{"norm": "layernorm", "norm_place": "pre", "positions": "learned", "qk_norm": false, "tie_embeddings": true, "init_std_qkv": 0.0499, "init_std_up": 0.0499, "decay_shape": "pow", "final_lr_fraction": 0.02, "seq_len": 256, "z_loss": 1e-05, "steps": 3608, "dataset": "wikipedia_en"}
Each number is 500 + 25 x the weight over the matrix's rms, rounded and kept within 0 to 999. Layers, rows and columns count from 0. Numbers have three digits each.

# layer 10 MLP up, 384x96, rms 0.357, rows 64-204, columns 48-95
458484525528499463500458483526513533497523483515509489461498528486491511499515537460479504558505524492531498493506509487481475495458509525531481
506519494477500526509518518494482512505478505471486518505495520495525444511483467484467498471480467495510509470477496547535476491485483477513502
483538478533537483473546487514503515534474405513455493523501507519445488519491479482496472521533479520451511531540489533535500511484505539491509
484527543503489475489530510505462541540546489526516534492504522469526469464482550528489479518514494491495473476466493463483514494457471503508526
482471500471548467523487477467474494548503448522461526513494489456556492533516490538468486498486501493549464528493501467550511511515498504495534
494502480506492497453485484496494544471538513511479519489493524501474528519512529500513495491529439499490516470496517543508491474507499530475491
493480511510482520523475489512502474529491492521489541523513521487501494483488531467482513497541523520542524467484486471494507480519471533559513
465461477495531491480485502471535498468485500521481494543504507495484515510554472501467483483518465493493514511520519496503526442490515522489482
481509534502504507457502500520498445509497492490523496479502525495511494540489527529515488512543494529533467521496515520514506508503500493506483
544472507472467520502499464475486538455505477494501468498480527484478533527537547483485475531485537484518498471483526542491496471503511503451492
475522524513467548525495521540459511510480524492490514536528499505516508475471479472488482512495519486518490471489501517497537530503484472470518
503533488539536462478514467535449529518483500516484526497515519504495511492522474498495532519553526492531489516529497475504469518490470516468490
480520491500527454441474505470501518458474492508466519488485505491472515488519475549502477515529542467490511551525516488516528476488540533480503
482506499471484486500508526448446513496469511526518528498495467502500501533523529495491493516474527515502483512508514473500483478505527509519466
464554524501521526510536468472517491470447465489466531543490555472494473442528504468404476513543475498522483480506508481459531468554515446485533
487511528497532533541458499499530516467495482534505534485484543503478490484496512517509512504538514512527496459515486510471485456478511495491480
501473515478515459532550500513508521500487438461493525502467449501496467514475508531507480537482500447500508502486535547548492502458521485467504
517486520502494511539513482500494494574520488474498460504511501489517508504491472466489474479499468489510493474510525505521528519493449488526508
511477508516471523530528556500476524516493529529489472508499529511487545526511481459506466485506522532524512495534524504491516520499526547468525
503456488522509517531454484515512521524479502495457557533540461482503550500527495536470501499523467515547490542475522461512511527484475475451515
518518528460502492515475503530523520493479509503546507523503517497531473525491491523494446505493513516513503506496537503512508502490498507470480
501492515464477496492481470486500491486500498535506527485516489486472464528480499491504501497529484565531497486474500481509484470525461503486542
539502551497468501462488521534490529465494474492502520497511508511474489541484534512491532481498436533497525511526496450475513512500519493456520
519454489489560526532472460505521499477513492466505495498501490500520465511496508475470471549522508494496476507506555492480477469465473523511510
515536486499517513483457461430518489488523457536498472500497522524524536493542508532515488531535489515534508483494498506514500518467461544492534
511507497506509497498442513481492502485504501460500466477489477487455521533508524522492518501482483516518523501530495524488480456491469494536545
507506467482533489486518477508517483501490478506487514538501537508514470536487491534484519506528516537538514503481472529505477495505471463546500
461473489492515475479452516474477539538484490534466473507432511491497505540512501507502526484507525483491526478529484477492519465511481480492481
525483544496488508461507515504497496468511512514498463524524503474505510457521543514476455491506532515483501517517485458493505478478510513495494
498543492463523474493489502489480477504459477537499525566482526470520546492499496510467511528504509519505510450503533490504486464509473528509466
492469498533529487492461506487464515513494527500518490512505566463475522501488492539487490499496490487559513532497524501504513479511517558503496
498509512490501515505520513478514468548488490482493479481479494504461536497569514509454492514552518498477460476504484513521452484544478492497532
459474486502490418483495535451464491532506530468453509527528519518502537492523462532488532501470494474503510476521503543503501516505496498510545
484502513485547496503493560505470551533468467507436501504504512520516495574513513503513484501420467474505480450487485481506496497503501471496540
517433543496426485513521522482475474495478465492482495506500491492511438506491502471469495469459519520525499489499538483507497503461505433477549
502538496447508509480448497479498528482485505492502505512479539471485486488493510493504517492513521534489544483495513525495472480488450467526513
534462527496530572456526489481476503538509498514483504475515503472501506552490507517469494530513495464489505500479500500492531503499473519513492
497480523503516517479508516516514538482497458536519548483494488500564520492491493509475493502511444504496494527502489527487483481535534525457518
497510486505481466517487484521520521495472481514521496543535517504484479488493481468499515537493494480518503497474491497523448484507462547531504
523493518518444528557517538504462535489492478478505483527505497481572493488499520489504479484471523484500503462509489545549519492463506490487469
519479532500529497519521498513494481472474490524488479478545502505478521471510466488535493466512494522484507498502523542509525484493494489497478
452492474532526547513482521441502517461507494498540482525501508476445499523488520496461500475507503493528496505503532470502470441468543514534498
506503518479506507503485523470484502508455496547515526521499530492526514449454536493507499501490476517521509512451497562475431523492517505538448
471514499488463528522543526442492502492465448450472536476491524485452517488480481490526501449467488488523492503474507500516526474509481503502494
482489541502505487523493490443472466497478457503544476514490532468538495475528496499468464510444532515490487454510512527522501513472464517463529
499442526514511497453494429528460526477505465512514479532502454455482537490537461473490507544562470529507495473506531466461460490520478536501544
521517541486497510503498490500474516509524517538461514496499523485480466501514501483465531525505526489482488515507506476486501521523486467530493
495479518528478474482489467530482484517490475520454541509521482491485466479470478438481507487515506476523491510484534466463480477522521495488540
503486506506539488530502478510498489464492510526489530511524507507468499506539495531506515475529495465509507491521533495479463443494541482473489
496502515487511495514498482505510499493481497489491504494526507487488499496501514500482494505495488490494494486499494511488483514486474486492492
521516501505498479478492524499505496511512525541505506498504494473478488495531502501498495485502458537483496503500534477473525467496478486485495
516475520516527510564435474455518493478496463493498480500490469482494487486536519467484527510507503563450510474509498474509462510520430504490489
484533479480531493468481504472464505431474487511521549526531493502468527533506499487492521500435518482481540503499478455551536503493536560460505
498532491517486464437462501526543509514528528490515476467516488486521519487497513448510512466515462504507463455517493502478480530481478496553488
478511502482544501462511527494462539464459491500492467512509487515512491554538462472517476503492499483551457457496509511540502535486517493483503
494443476501533459496530534532486516527498555487530462504500509473506504539483556512512507500476486519491481499517530474499502529501491531494534
511523529525469494476452509483493500507473500552541474514441520501490500497517522509504487498491500508496506500506501467476470458534501514469495
505504533486447498494523529483464486485461492516501514556499523499546563496545510474476519460507464495491488525554527481476478525500484455466526
509535515465511486525507499485469473474484487517500492522513486478490486524489497479527491501516482523467471474508512490498507495532500474508502
519500524451498497519513510485519532537496508521502500520508517509462491524550528484472464500477512539513477472486464473504506539489465498475522
489484519499532505508487495496500483510461508498498499483499514488501501493512501501507494509524501481488504491499512499498488503480506482502492
499507487518492492512481481478536505486472477499477517494506520483490469509527511494525490517474485540462498528520496506519466502490450506511501
512430501464501491514538514511468499527503444512483522521545477494504508508517506513481506513504503507553512501509526516508480482456490535490492
467472495524516500493505498495492474517502542534475524561568509508479454467503511506462463509502520457527505531475538529482492497523533496490546
425487507546551492490493503527515520458511500492488481506496484503508482497524539504514494494505478538519512488575541436468521544446480506480462
511477461521516466496516476484539469484478518536490523481523543496466485522509494478540523490467525497551531510476471483500474475489497521466577
510532525547506512515530487483547499479515492527490488480510499461445461539504494470495443441500543456520521463502499510504501515486570501478512
472532517495454570414468526530476499529527546528473555510550488472502479549503493509496494540497500437502537517449455504515509531474511466501534
488435509486511518473557524496488503532466527531469534494496497491486495528452487464537516548493515522452502559503495539523479410523498467498520
515482497489502506566485499500532459487501516511523531480505477496497487505533515504503461481467510518519480499498512496481532459521482520494496
535491504507487514505486489512489527531468429512474502498507519535486513479534490474473520504517506507491485472506515471513513518514475488422484
488540542462503528539453524505476481498485459544506487482518511427495491501492482494473497495497517592530525474509541454468471572491564504505546
454480516500489489532488467483530510505508532513505522479511514520540510495503454512470520521520512444501500495499483510461545481508474487479532
519483508506487531504492481490502523460499509497475488470467512526528517505513505523478460523538492480509501485502486508504443483507480482498523
568497526479529507498512481520528507504482529528516519503535458490468458511512534488476504498514508479482509513488522523501485457532536476496506
474462571467485506508487535499434495527490494519580505466503505469504484523479533524518534514506512522471536540484536529487488509466471495450490
465521499502498475475517521473474500489502507508498492543512520504541508507521543514509490442461486493529508498479492522508494499494534524514449
505493528560511508478492455452530508508499483569541510514520496523522476512517488498491520526531486526520498500536508528485503555517467525477500
485475513522502469492563481488482503492482485529486507485515496517480481456497496481551472492491503531507472484551483491518488524482477476479524
464512478546539522494485504510475512492496461501456493485524483509496495522523538487523506507498512505518520467435483495528560501449490477489484
527473499476483469514481522472455537490509537553515540485527493485502520526530500493484499474510496532490512542497524487527511537490465473508500
504503445510528487526497485475527544523523477510532502480533485480474484528506540469535488509469508474529502499474505488519466468428523480445491
500512496496522459535516488483528515480489462495527532489524501493494480487509458484513494555497512520487458495508511517506514531490500493504489
530519523453535489533510542472549503489468506507523486513534482452472500462566476504475523533540491556492535535512484504486441586502510472497511
474490514507535489544468508459460546474475523491517513496491506523528459536505491517506481443510492495493460424474521511506547514473504508488519
529485490484503477497483495489499537478491506498474512483481520519519471532499522575496480533482541489495482507514481479505472520458441524484449
505504484495504520521518480489457483495500478497449495481493491499550503501522476555461434565465463484514505502506554508522476478477482474517466
483503480512492501501458464528492488546478521513476526503524464503523517469523496527457439555527495449494538540482506478500510495493487526529535
486491480487500486500538527507528483498484511529495532507513504529470506509493472476536464467489543475481504515468524531526487559486486520475498
485473498490545469490494487494496521478514530550490481502529496522501520475509480520454465494494497488472496460488505468468500487495477485508498
522535479487545511484501485526504472471487532548474555475511489534489488514487466504467483523500477479503458512489468474496502496512459470500512
521506521515498530496474510496484510470506482490502467510471502497509515502509503521513492476508524539491521497499515483504507459494520510474536
453542481487516450498505564501442516471515502514498474493516492489512458484512513481489487492535498508541478542455507498483513486478506518529516
485503572497491467493496513496478530466490492484504474502493483500499511451525495513505530502504511538496505499530510512491521505447491501453481
531521540461500501483437478464472546514456510505453507528482513493487548497528490471513491497525498522466507486503562482535479489522506533503513
503473513491464492505465540515491505453519548522483463495521497461498462476538538463520519525524519465522489537510486520501502474527488492491521
455520468480544500492511501511510472500453509528496528518473470453483477489500519521492484516503543528491539489489527506548498520491483460503506
512478511505476450483538481460502502488464483535463480492509522549464492483497515510447479521527516509474543494535495465533524486468491473465503
496537540490529535537471531473473531477503477512504503509462502492504496528492502467484437517476503454464523506504461480524443475511490498448458
553499488522512495527493472452485516512488562499494469519516502478487488485469465519522488519507477479471523481475505469526494514529478491476487
496524519547500518503482533496491533544515486498430522514505514530508519523512501527494465500506454444484524467508477520512477528485503505537549
513465527535509507468509472477486507486479464507483483499514499524488484525496488504482503478492513550534508466497471510526470489477490481556506
492490508502504521505491482502507507489460496501494484478514487479498498499502514496481498491498502507510500505498498493489497504494484469495499
497503515505510488495482529506496537465547486480451477508508490498525515537471515494501491450480482538497485495542550508488503494461502533510433
512483505485501515484525460477494518506509526465473502487514538500498499483482502526493532531510498524464491468485505467499513481511483458510516
501481511491525524468476526479462505485499500482513486509480513506466548498456519483473502495505512496501481513530457494510495516500533507464504
499468504488534512493496512464490482497470474550482498542514489485498486516515524510492461452501470481508507468470520479510519459549506536483499
501506505500504496488504490493501505500488496496502503504514499485506507515494505505501502506500494491514501504498535502501500501496489493504494
527514509499498511486516555471490522473516472492472470486481498540472449463502511511477536491486483467483498517426507570501544454492511486485522
455493508477493501504499448502463511475490525460526506549519472486531578503491471534527490503536500493482524484515513501460491485479459517514567
458476497539513511516467501443473486558446499501522484512472474529518530516481543496512516482471516471467544517515533531530428491472503503486442
601462486466481495499510526448453511461484474515508449498506501469531523485489524525508476471467534451521440430454509525529494498469532544503499
503442526503453511504542470517537517484484478490462507539517460442484521444517469536480465460503484490529505446509514517488521470557515493505504
490512509498492524491494477507580496507459499490506511503503515479505512513493491502521492491484495555504507464478538497495496524539472510534522
518463523459546572487534434472513552541489483508536541451469526504536537517502500490459449494480540482513481499490471492458524479514508532471493
494512473543520498504458490490454492508507473482506494516495511504497499500471517543494491542526539451469498502572449522507515504430472523503488
496514497506509515507501481480513498494488505508504501501515504486502493501501493502501490504512495491490513494495499505485494508490491486507500
573504519517540462482485537506493557492409463507513526533465461472430544467501548443474518500496530528464509510520481507484503481517490489469499
462460528502416523485442520506492494494496521507465481476495504436468520505539541543450526529482491482453540517493462577536490499504504505479487
473560517487474449494507577428476498477525493469501535478526526482474523535497495464477537491457514439518521483487526537489458470482518446501537
546476455491511465443494509422478527484481511526501498496503527533537524502509506467483492515496478490545488486526502499537486441520479472439500
503456512515452519431513499522469520538477491442525498505504507498487539503499555491494491553469476493534492550508495494512502450497482521470514
461448524496500460475503490470478506515524528537464483441452492536500485531499505525526494535514487504513487517484570493455512506471520478540527
464507473511526522560511571481491530529499501490484525489523486502496496538510505477488486466496500462514527466432470479513482491495522492495536
472478484529490505476493514456451511516477497473447522452516477508464514520483531458554515486535505502514458478517498496507511480494497539440433
501474545553513468522493501455463505521508488469525504488541501463493464495505551486502466499496521515487473497545490491487470465486504479495478
514500545517531486498513459522535509541514523505502506489511502500497530476507532482463489479528496523523485515491534490470495484491490483481491
500472494483491538504496486532506484479459485507477523475495520502520509504532494487514519506505529478491485489472481461497487482531472513512524
518472526549499498526487525487500536499499500465495455517466479427521490532493524529507473493492481467541494494476486503522506462484509499488521
475483497450496473510467493506470474469485494515501457558486479489487501499537514483516483501547513504492491538498521500561468520478484514505494
533514487527512473455500478514476516494480465498445491523489493500473505535497539476498500477505462522499466406489484480525503468487486531478553
473489497439521424518532486458480477452486457510491455488518534512478497434508485501525470546488552538508499526472473471528459478546539495483450
474515501516522492494509509505492512535489494512530459541475513469491514515548475482525496498495474459482503488476499449455461472510508531494534
483480512478487494495465497510497481538481442601481504508476496455497496498491522518482470511531502514506486502455504515508487454489553474479522
502490464522535495482478490471509507499517520511492527494489466468470509477493497521539466520500536504426503494527520516489450549510506532501503
491498531536483485491531482497489531507490497529466490493510483490506482475530474510538510503478512505481495479509476512494512495500471472486533
499492534492490486493493487474499474501479506478502527529485497524491498504514482528487478530552517515499540514474532504527509540466483470515516
499480538494507515519514486467476527563503508515503476484509531496528511514476497520482487521486476491506502495534510485516567494469471473501481
474529509501534460468508572498473477470455461566506503510488491470538502501492509514449531421515519488551440454490531528533446516484498475475538
516489501471497467478473530480428525466475478537487484440488568442514484480499482501517513521563550498516503500447463509485488452529509507535497
522498506521514498485498487527443529478546465509501522503512495474508512506523497472502504515546473477540523485505511501497502424505516470533512
# layer 10 MLP down (transposed), 384x96, rms 0.364, rows 64-204, columns 48-95
510485506524473466535525538533522491495479528506479470502477461500518503573540475529489510504509499455501475478487450508518492540479500499502507
523485509457502501503472496480535506520498522522524489461574508463484494516512529528517512499495479519474525505540507465525532519488498510510513
511504531455510480514504539506518543479513515543497514493460527495529478543514475529505528539464500478507494552517492504553465486454485498472500
457524494499489537512489463486488527522534474486495511521510524462469449512512513506479494477504515492514498481497495515510527487502519489513490
474506554511477524523500493528521502453456498491513489495494500507483494487495535487526507534486511494507500492485456525575499513506518497506527
540506497508460492498486503503472532459519472473486494485541485447528500493521500512505484519477498474507531502518530456460523515483534465483494
517494531491519506466513475505479469515542533500527530438519484502526523506513498482503537472510513492482500500482521538481517468461518541509494
498478484500518488474489461495499488512552554496488510493475553505497489507530427501476513509519490502524533487529496495509512485505493475476464
516512502528509481488478498485519494524516500486500487482515545494514534494504499512477483473496500474488516514465511521472524523532492488515503
466490492421480468493499496506449493515506520516485473481503501493476494536498538491474472508481535517510561485515522523481512513520523453504470
495461505513499557507533496495528518511491506497507503515521456483503516473535506503508543506496475473512473467479493514509492469575487521500507
528494490470474493489537509514471458509503508500494484440516442462496518492524432466491539510521555535474502467547530484469486562511588445455529
476490466486512505477524498512508502503495484489495477478541479515470492495508472514481487534508506505496524478487514517505502507520520493534497
514487487516498503521516506482525479529486483466526505463507524496504492494496463506466494493445500473470513485497473513503497533509534529525528
568500440532500466517522528469553510548535507448489533560480480456552448583524473489433480481485514480493455514446522600480477477478510558476537
502435469490509498490527529530506498537421464516510512496542489477586544480497529517485544534477503514505495518516463476517463474529475532414499
495506457491516460493487513541473502458497495559535523524461514492476538524479507534519537515482535514495520512522496495522529540511506529526540
471519504479504519467487505497489459489447477510502522523550474468475489503472497487476494503503511501499484503493503483522482488485518551521492
508493483528483511504510497488491508559556463520517500530411499545478454509499498501500496560551506503499514487532557536511488475521495484492520
497540529510503540539492537490475495513502515499541466526504514518501495573464499513498479474520531511484482516491453491459505513471513547451529
520534536510484503503489502487487499519531508503496508501489473506499502501523507522523495498494516466488533507541500509510474534528521511506501
534495487489499510495492512513499470508534514491508474498529505514532487470508517501513511511506470544490483511541493524504502492487517523478491
538491514445500503520510487493462445446490504525559508524464502527508492555492466512494551527476471505506533527521513455528494519480541482505532
520539467494487473496458520525494511475514489467470476500551481497478514495469497499484533460486526482489533488528489526520486505511495489495519
520480559489528495513505491513506491457522504506491500528424505538514524459481485511457478504520528501510505516498494499521513523485477553526491
507525511517473503481531499505495468535513526493473519538538516484532491457517491502485541534496504514514478496503503501524467512486542513530491
509488505504495504476495497512487533485501474521528505511468505522489469491514530479530496512511506483514509473468513459533493505467500504472511
477491478519480495513501478515476527479516513514494505518429509473521492522492512500503510505522489530509528483524520486591464472487509510533507
523511479533505509466493489490517529517553468530509505492516526506459542527483534484453462508493527532492481496535467476471505475552496522509504
543509475497449521506512462494485514497495534485533539486525475467526500498461452484537520491495527483511487503518521472483477497475445513477491
525498505510489554506475496469511521526525494496501522469549497492506497473498475530511498512510416494500461489530516483527514497481509499500514
497513590473462500516497510487440491515478555489496492513469516499499481519477501500465549526510492551551473483508478505586453509484507532490501
445501503460503461523493416482519546507514545500495503507481490505508462495428552494508541491485499521527469492505504524559482549522523479480451
471523504515497474524539514495514536477519527598506471528521496508534472507486485528560498482534543586530482519532523495533470538509484503471511
494505510473500549510477464557465470521496487504549465530484493502478501498482479494481497511527536513466511535523485492530439482555430484509496
485493548516491498502473500508523518507517451489444514505489489530506539520515469480457502491494487503463483490499508535553482479474595492468504
532515490514498497465529476438477467511501511496487479487554518481487482499475519487511463534493482504500508557521497509510468452544520496508507
498476534514499527537502473502481504487519502544520507505479498480502532507509502556507493500494487492525517486507469522499530521501539483479485
497499490492501489515522519476506443491504471508513477525499470497519501507548510489478448526494516475500476481507500516488481504523478518522501
504488491511460571521515527447489519495513503510517544461532492513528498479490477465524555512485496537526516502478561569478489478483523511491538
485516507523513494503502479488489486499533499507490485528520501480463505496515541489503535495528509518497524503514485487518508467517509443537497
522494492561455484504513475502540501513492515436502464573476467507513457505449537562527478503492515479520469513500523488457489496479517519494461
456442507514565512510498490489451509454499559524515464509501481477465498468488499499554480497490483542514519569517489515532486484461495480482472
531500533468445493538486501498440498504452528600471500477500511445512542516496477507470489497486490484515530540541489530506479509506519513483477
514447558505475549467494505531506527494498503485499493508579515499515476505517531546452517499474486473478506508459520520551513508516505487497516
520451515489525512471483510456418492490505472510522476529508485513490516505478466492561503539524494480577495465475472490451507517464557523481528
534537480505494497537505550472460543500489494496504529458525525450504527452517486473491482487474513509509513496475542547470484519510455503488546
545468511503438510497530482486495448488523516517485480500514463564485512483477503460455519491533521500526442524492537481473519472505561528498498
501512535507469488487537513479458490524452505484512498517527537495494507488474461482529511482511516484503516517504525479491509496499486515495493
482492516500489516512493502489502509520474519499510489495521478501491501477489488491511530507497504507483453493552512521509496529502483508469504
528477484508500495493477499513495542507469501465496496474498495510496518510504470499495511532491509492508539492508472506496523520507521486499525
464460518484547525454509553548490502524499510538503526520493523557516495494506491522518509529510527476500514532490496486521524513498538577503488
481476492443513502518512497514536482502529494524527459507504464502521501493521482515509445550521505549479463471516500459515511503533527547512513
496531522458488470539454505547502522517444509480506472502499436532556499491516532501521489549525495501547512466521481533546488477517524508527509
528492532514521479486488502493490510506493562483493471462476462488462467476535490536509459494487506500462494486494494515538517522487503475492509
558536487516511478526538475513494497511464511469556496500533505470546530518538512470515495497504494518534508497500492527498483516518507528503473
450452491489532510520527506498472474471482470470491505519471489510510501516463467495542478523519529511498495488527499478552476513489504496520454
508458497456498482486517517540491467519491498515536504510460509468526512523540457466470484512486483498540494573510497499449469512492482479481531
485511479536508501475502510496500475513496518479500492486557518499500502512494514507499501504498494490519490485509496499469466479496488499509504
523483481480486455503508483492515509456516486502461484500512529493510515530486469473511556512484487497528511481488496488514437519517522493517516
493501512491494478489488499498504533509496525494498499497499510511499504518505499502492501500507500509503497496510511496497503482513500509486509
502504508504475476506482479472512493495464479502500490461492504497499499500488524486469527503527485502498519497499520480544450508478525469515502
478484518493497482493499496495482521514466492504531495529530499499501504469506536476486487499521482484417530497525465480475507508527504504476511
522496492534485493497505484502502553498527501526504487503538490514488500477518491529453504500507463507484450536484527535468521505474531513523485
481491473514476533525509514572502507522522489475467471480477529546501511500509539473548444519528553539493498529469464480471465528495520480451479
477486524483517526497498500505471464495482544550524526493535507489507512526501490486462508511502493480456467510494523516496495492491477516520523
523522532479463484484424459469505505503543472533475451511517497533502527547523485535496498509536474507500512544543488457478450475491458447516536
506493460521470494462527499638539510533444514479516490554531505482502496475500447544473498482474559417551516489483502486514423472497451462493438
507474516493499469508500518566486529523537544486525477500519515482507520535472527476546534571465502471507547542507476506517457514534505481459532
490483499505500505469507490469486496545517501518485495502509491491505489506488487507504518476521533463462507500493502523512509512504498518514504
515480511471494461529475464505435495509499508485509454499491525445517499502506476484482546506543427527537471545566468536566469486500470465503517
557539473497489492527488570517493478462492485491537512475498485528545503453544476503454445502508498529461458416488460534476476553541478469478520
466497511514468518476469483460482486556526465461518512504494491481497459460486497485465501531504503491535484517456524506564486469491492532485488
505522482511496478485498507504522498519516465504493490508428490517539515501522508497471504485518498490494509542516519508524525483479504503483534
505500474519479550485491525489493494525497502511505487485508537512551517476485486527478518544453463476561504494456466519503493551516545512524518
499514567487436547489517483576473502528503491538509472528495478497486477547494467507456520519495511553521527530515533519554493514519510461511471
459488501512469497502484504502479522502488495546490505490481470452437530494457512486538495495545522508515485509497522528598486508484489491507506
466511543478460488501471464504525523501498518490520494521510460551524509501519478509539510513572504507480545491512546497507500474495504549483459
513513495535466516498517462532503490499439493460493515495538464519497532460542490511528511502496508519478489512560483504515513476545461531493494
483496469487463547489496481566519504476512475479457526444520465543471487489442486522471516481515490582514489506472523506462534446546476461546479
529556460483524510480529468513491507488536514495492485500558480496467509527527481475486507497468537518494467555505536531519492513513424487555475
469505506515463483499530485506551523556499546465519534543489540478508521527486517516495486459496485500515494531502449491488475452460495448500467
512483492526476465485487521488493449502489495516503491488500506494495515510524507501544503475504499470524501503475505509501506479502520525490483
487513488461437485539491564546525523563436460502542504537489523476485493577494519548466526481500523488501459513447493501468477563506564503519503
547514482508553493514483461502516504484555524450505530420484536457505502501525465538503464466524458468488464501514538484450473468477524521479504
482513458519488509497490543504499454523484439488538491554516506482529490500496503489506503510466524509513530539513510470510514535481551484519493
470485500511532503459498497483547508528498521501527521522461490484534483516502553520477485497474506536483481502513496541522486510528498451493492
510477480476479506522470483470527563517485496506515484521530490475503528535481481469442537504505479541467497523472515530445502460503546492487493
479483526514503485503532499469524523513505520486523450483525525487512483485461483504490507508537498501500480525507493525506459502485495491522451
461501504498447463502494512444530524501503509516534517519500480497524524513522511511534483502478474520566518503574495534506486505488507495506485
520509511510469484534516537517488510482494466479498504519525480503511509578449496526534496508490496468507481540497545472442516508518533531473522
496518497485495515534472479496455471493471494514496526495534497487493480484508473494521490485519527492497467489494538510532435477505510517508523
519504475491514509482483437492514487517455442484545583527538534474479455462512481532501495536452500471479497505502464522549522494469514561502511
495461496488522475520526497472522505522514498496510525525496478513508507520521491525524504513459530456551521501523496512470453501519545512497489
520497469487518518491510474533518502524489513459476508472545511529556513508536497486509527495484488494523484517541500495471468501531474529479513
541488473448448473492513511497556546556522516507476491524527496463460499535509468476518498490498539515499500553514524542486470516509478465472465
510495506539509495459462472475532490517479489499488511486476506503501498518476500472479520511494486515495512469473492508541484495456512489510465
498420483568498477485464501525516500494453486492510418471469500510555514494538499531549482474498529557516526507478497522506498497523487495488484
485456461468488523506521468499479476465504511541527496508533496456486487494514498432479508508476511518483505488447500505500517502482475539507508
507506491532502503496485501500495545523504522499519503484533495479513521504489496486505493496486478512490482483471510526620528507493497498490532
543544447526501519512483498498538507507494467487503512493481498555511511495498498511458522481490549512483479500535511503515490506527482519530537
482520499492504510518478509508502536475501525492495535485494511517477528521496489511526509484496478492463518467485487496520509546527501531550474
515510493484499498499502503508507500497517510503486507505497490501504519515499512510497502500507507501526500478500497499503490472492495492499491
526506512492506478529535499502492501475526496504471482462503481518510497550479512490481494519493532509483502556534513516531507501539499489507530
500505508503502496494488507513485523495524499471467497482485489517504495514459496498468519482490486529479526506527503522583512493469517498457526
511497457519470491468479474502512464505484467484520468528566470460491510520519517531473455494502501519481478481484484524522513543496506517488546
555495501490525499483533520502527494424493496504518506517532479509511500497519497503497461521466494498460474479483489521462515513484533482519486
506486529513487519495513501508489499503507504518504506506503499502511505489501480484509512502507513505500502503500491498500490499510496493488501
533519517466469494532471530501470505462510501466484442476519487540546527511458467524499470489481501458469507494502476510482505528537488484494519
496549487453464496532501527495470476515521471511514493490497461485540509519476488503544527487449501476501468469530482531455495505480498533518437
495471487520510518509504523467530534500503491528476462532523489500530487470521455531510525520507486494489571482521485504500507483493513480513540
544468496482488525479502542479538555449539510530532481506508431506512497511541512500515456505455528506500467484545551531490530508463490553475566
510496485465508503507475479537534531466529503526520508505494509524489522529512496490471475529485468483526497465526411497520497484453497527521502
532544521467515495488490432490476524513530565487505494498468488502522521493499513508500516520500526481487513482501507504568477500522467499497490
475516519457498508511552529519534483502534484532527466480479489490448540544516536471466491487500535507505466523517469544455520490459555488463527
534524477492505458508452503524497471500494482496501475507512507527555493526480497503528506515482501498487507521497492508452473507507493487529528
503504500506500496490491505523502495506514495498501508504505495496494502503496495502514509490503496512494466497534489500499503499507507528491508
400445540466532459490470499440437558469494474588487519454483523446513458499539562551509503461554461578548543534515506453527528507454501466498495
502476456475543491453546505579446529533514495473495476483472543508521493509473528498482518501521453547506537479567510548498493492520491531474472
505536492488436486525521520458431471546489469501412493473523532452454509542482503559485535495542511464469523455501409488542433476513474520487475
475487555547489500535485484539522544514439547530466462510460479491551503483481490515465453456529539508512476502496504534553459499503474510525550
529504484483473495477492528572471482517453503472514516517483482523521504544506515502494471506511530502509534545530547580492476492458521511458522
487463561496498505515531520474497466489565524505510512491388497500489493491511488494494496500534505518518479472492514461571517501510527476505499
494500497542484477549462504503513470542478494548523465514502500467485506513501542551535471464558480496491537522515497464501493487491525526492529
480487497564484524503483504481478527496538491490478510448495437527463481508479484522502534530535514513516480547521541522457510436612463501489494
478505493528488471513506497518536492500479504507525539477493521489481500537521523492537487515483485529468535505491469461509471526547493470480524
507510502502519501482535496502463485481547516529479510510463500541469518429495519453494486512515505513475514469513485517464529520485526511528527
449451554559481475525537498479512494557523539506512555464515499506484494490526475495525525462531527520507497534486521515552492482510518538509520
547509513540499471554498508505478490442552490526528517524549511526495485537496494490528490533510489547503517512463493496481531467488507534460505
512466512483491522496514506511525481461519506465505483533507476493545478467534484520497517510553482493477483529521474496489512525479459494475498
441522503484558521438459507494482494505542539495532504439507512555516536481482507477474535512438480539515473525516489502418519538573539492485465
558575507497486478536542484487563546531517531446501510474430527510513496492524520488462471468524443524555507459456491497490485494507494561528466
505475519497473496502507495526463514520477513496492478488498496481524524531503494515536489513490525481520494472509499482523502528488530533511441
479474493514468542495489544509516456520552487484532479496506528521512513494532510484481494485521463491495492545487522496454493483481480462457529
510499504480485501513510520473450502511495509493526480519544503492508486527494462496527490484494495540519506472484505523497506497486520527509478
505515483532493514511526501517498507493463482500488498490538456497516525464548459507511495506494503490493460529516494496499472500531464514471500
514509523487508502508485492530509467509518529528491467519471488524483505516489502509484471497507513504479510494480442516501491512540542511514516
524531508502484517502500469483513499507480511485492521524529471500498496495493487506522494493462501440486544499564491527473477570551524522483549
518520548499484470504480495471487483465513526552465517479473483468455434526478561490533545490494550540437548445436527480511534484468473528529536
476536521561558488544500523527480514510499485492524520498489469547500521513496470456457559514497518506517456487488520488542454559496553506513526
538508490482518515511489543490502480490570482487483487482528475457530475542529472519498513511408533481513527543480533484444522518491554490479529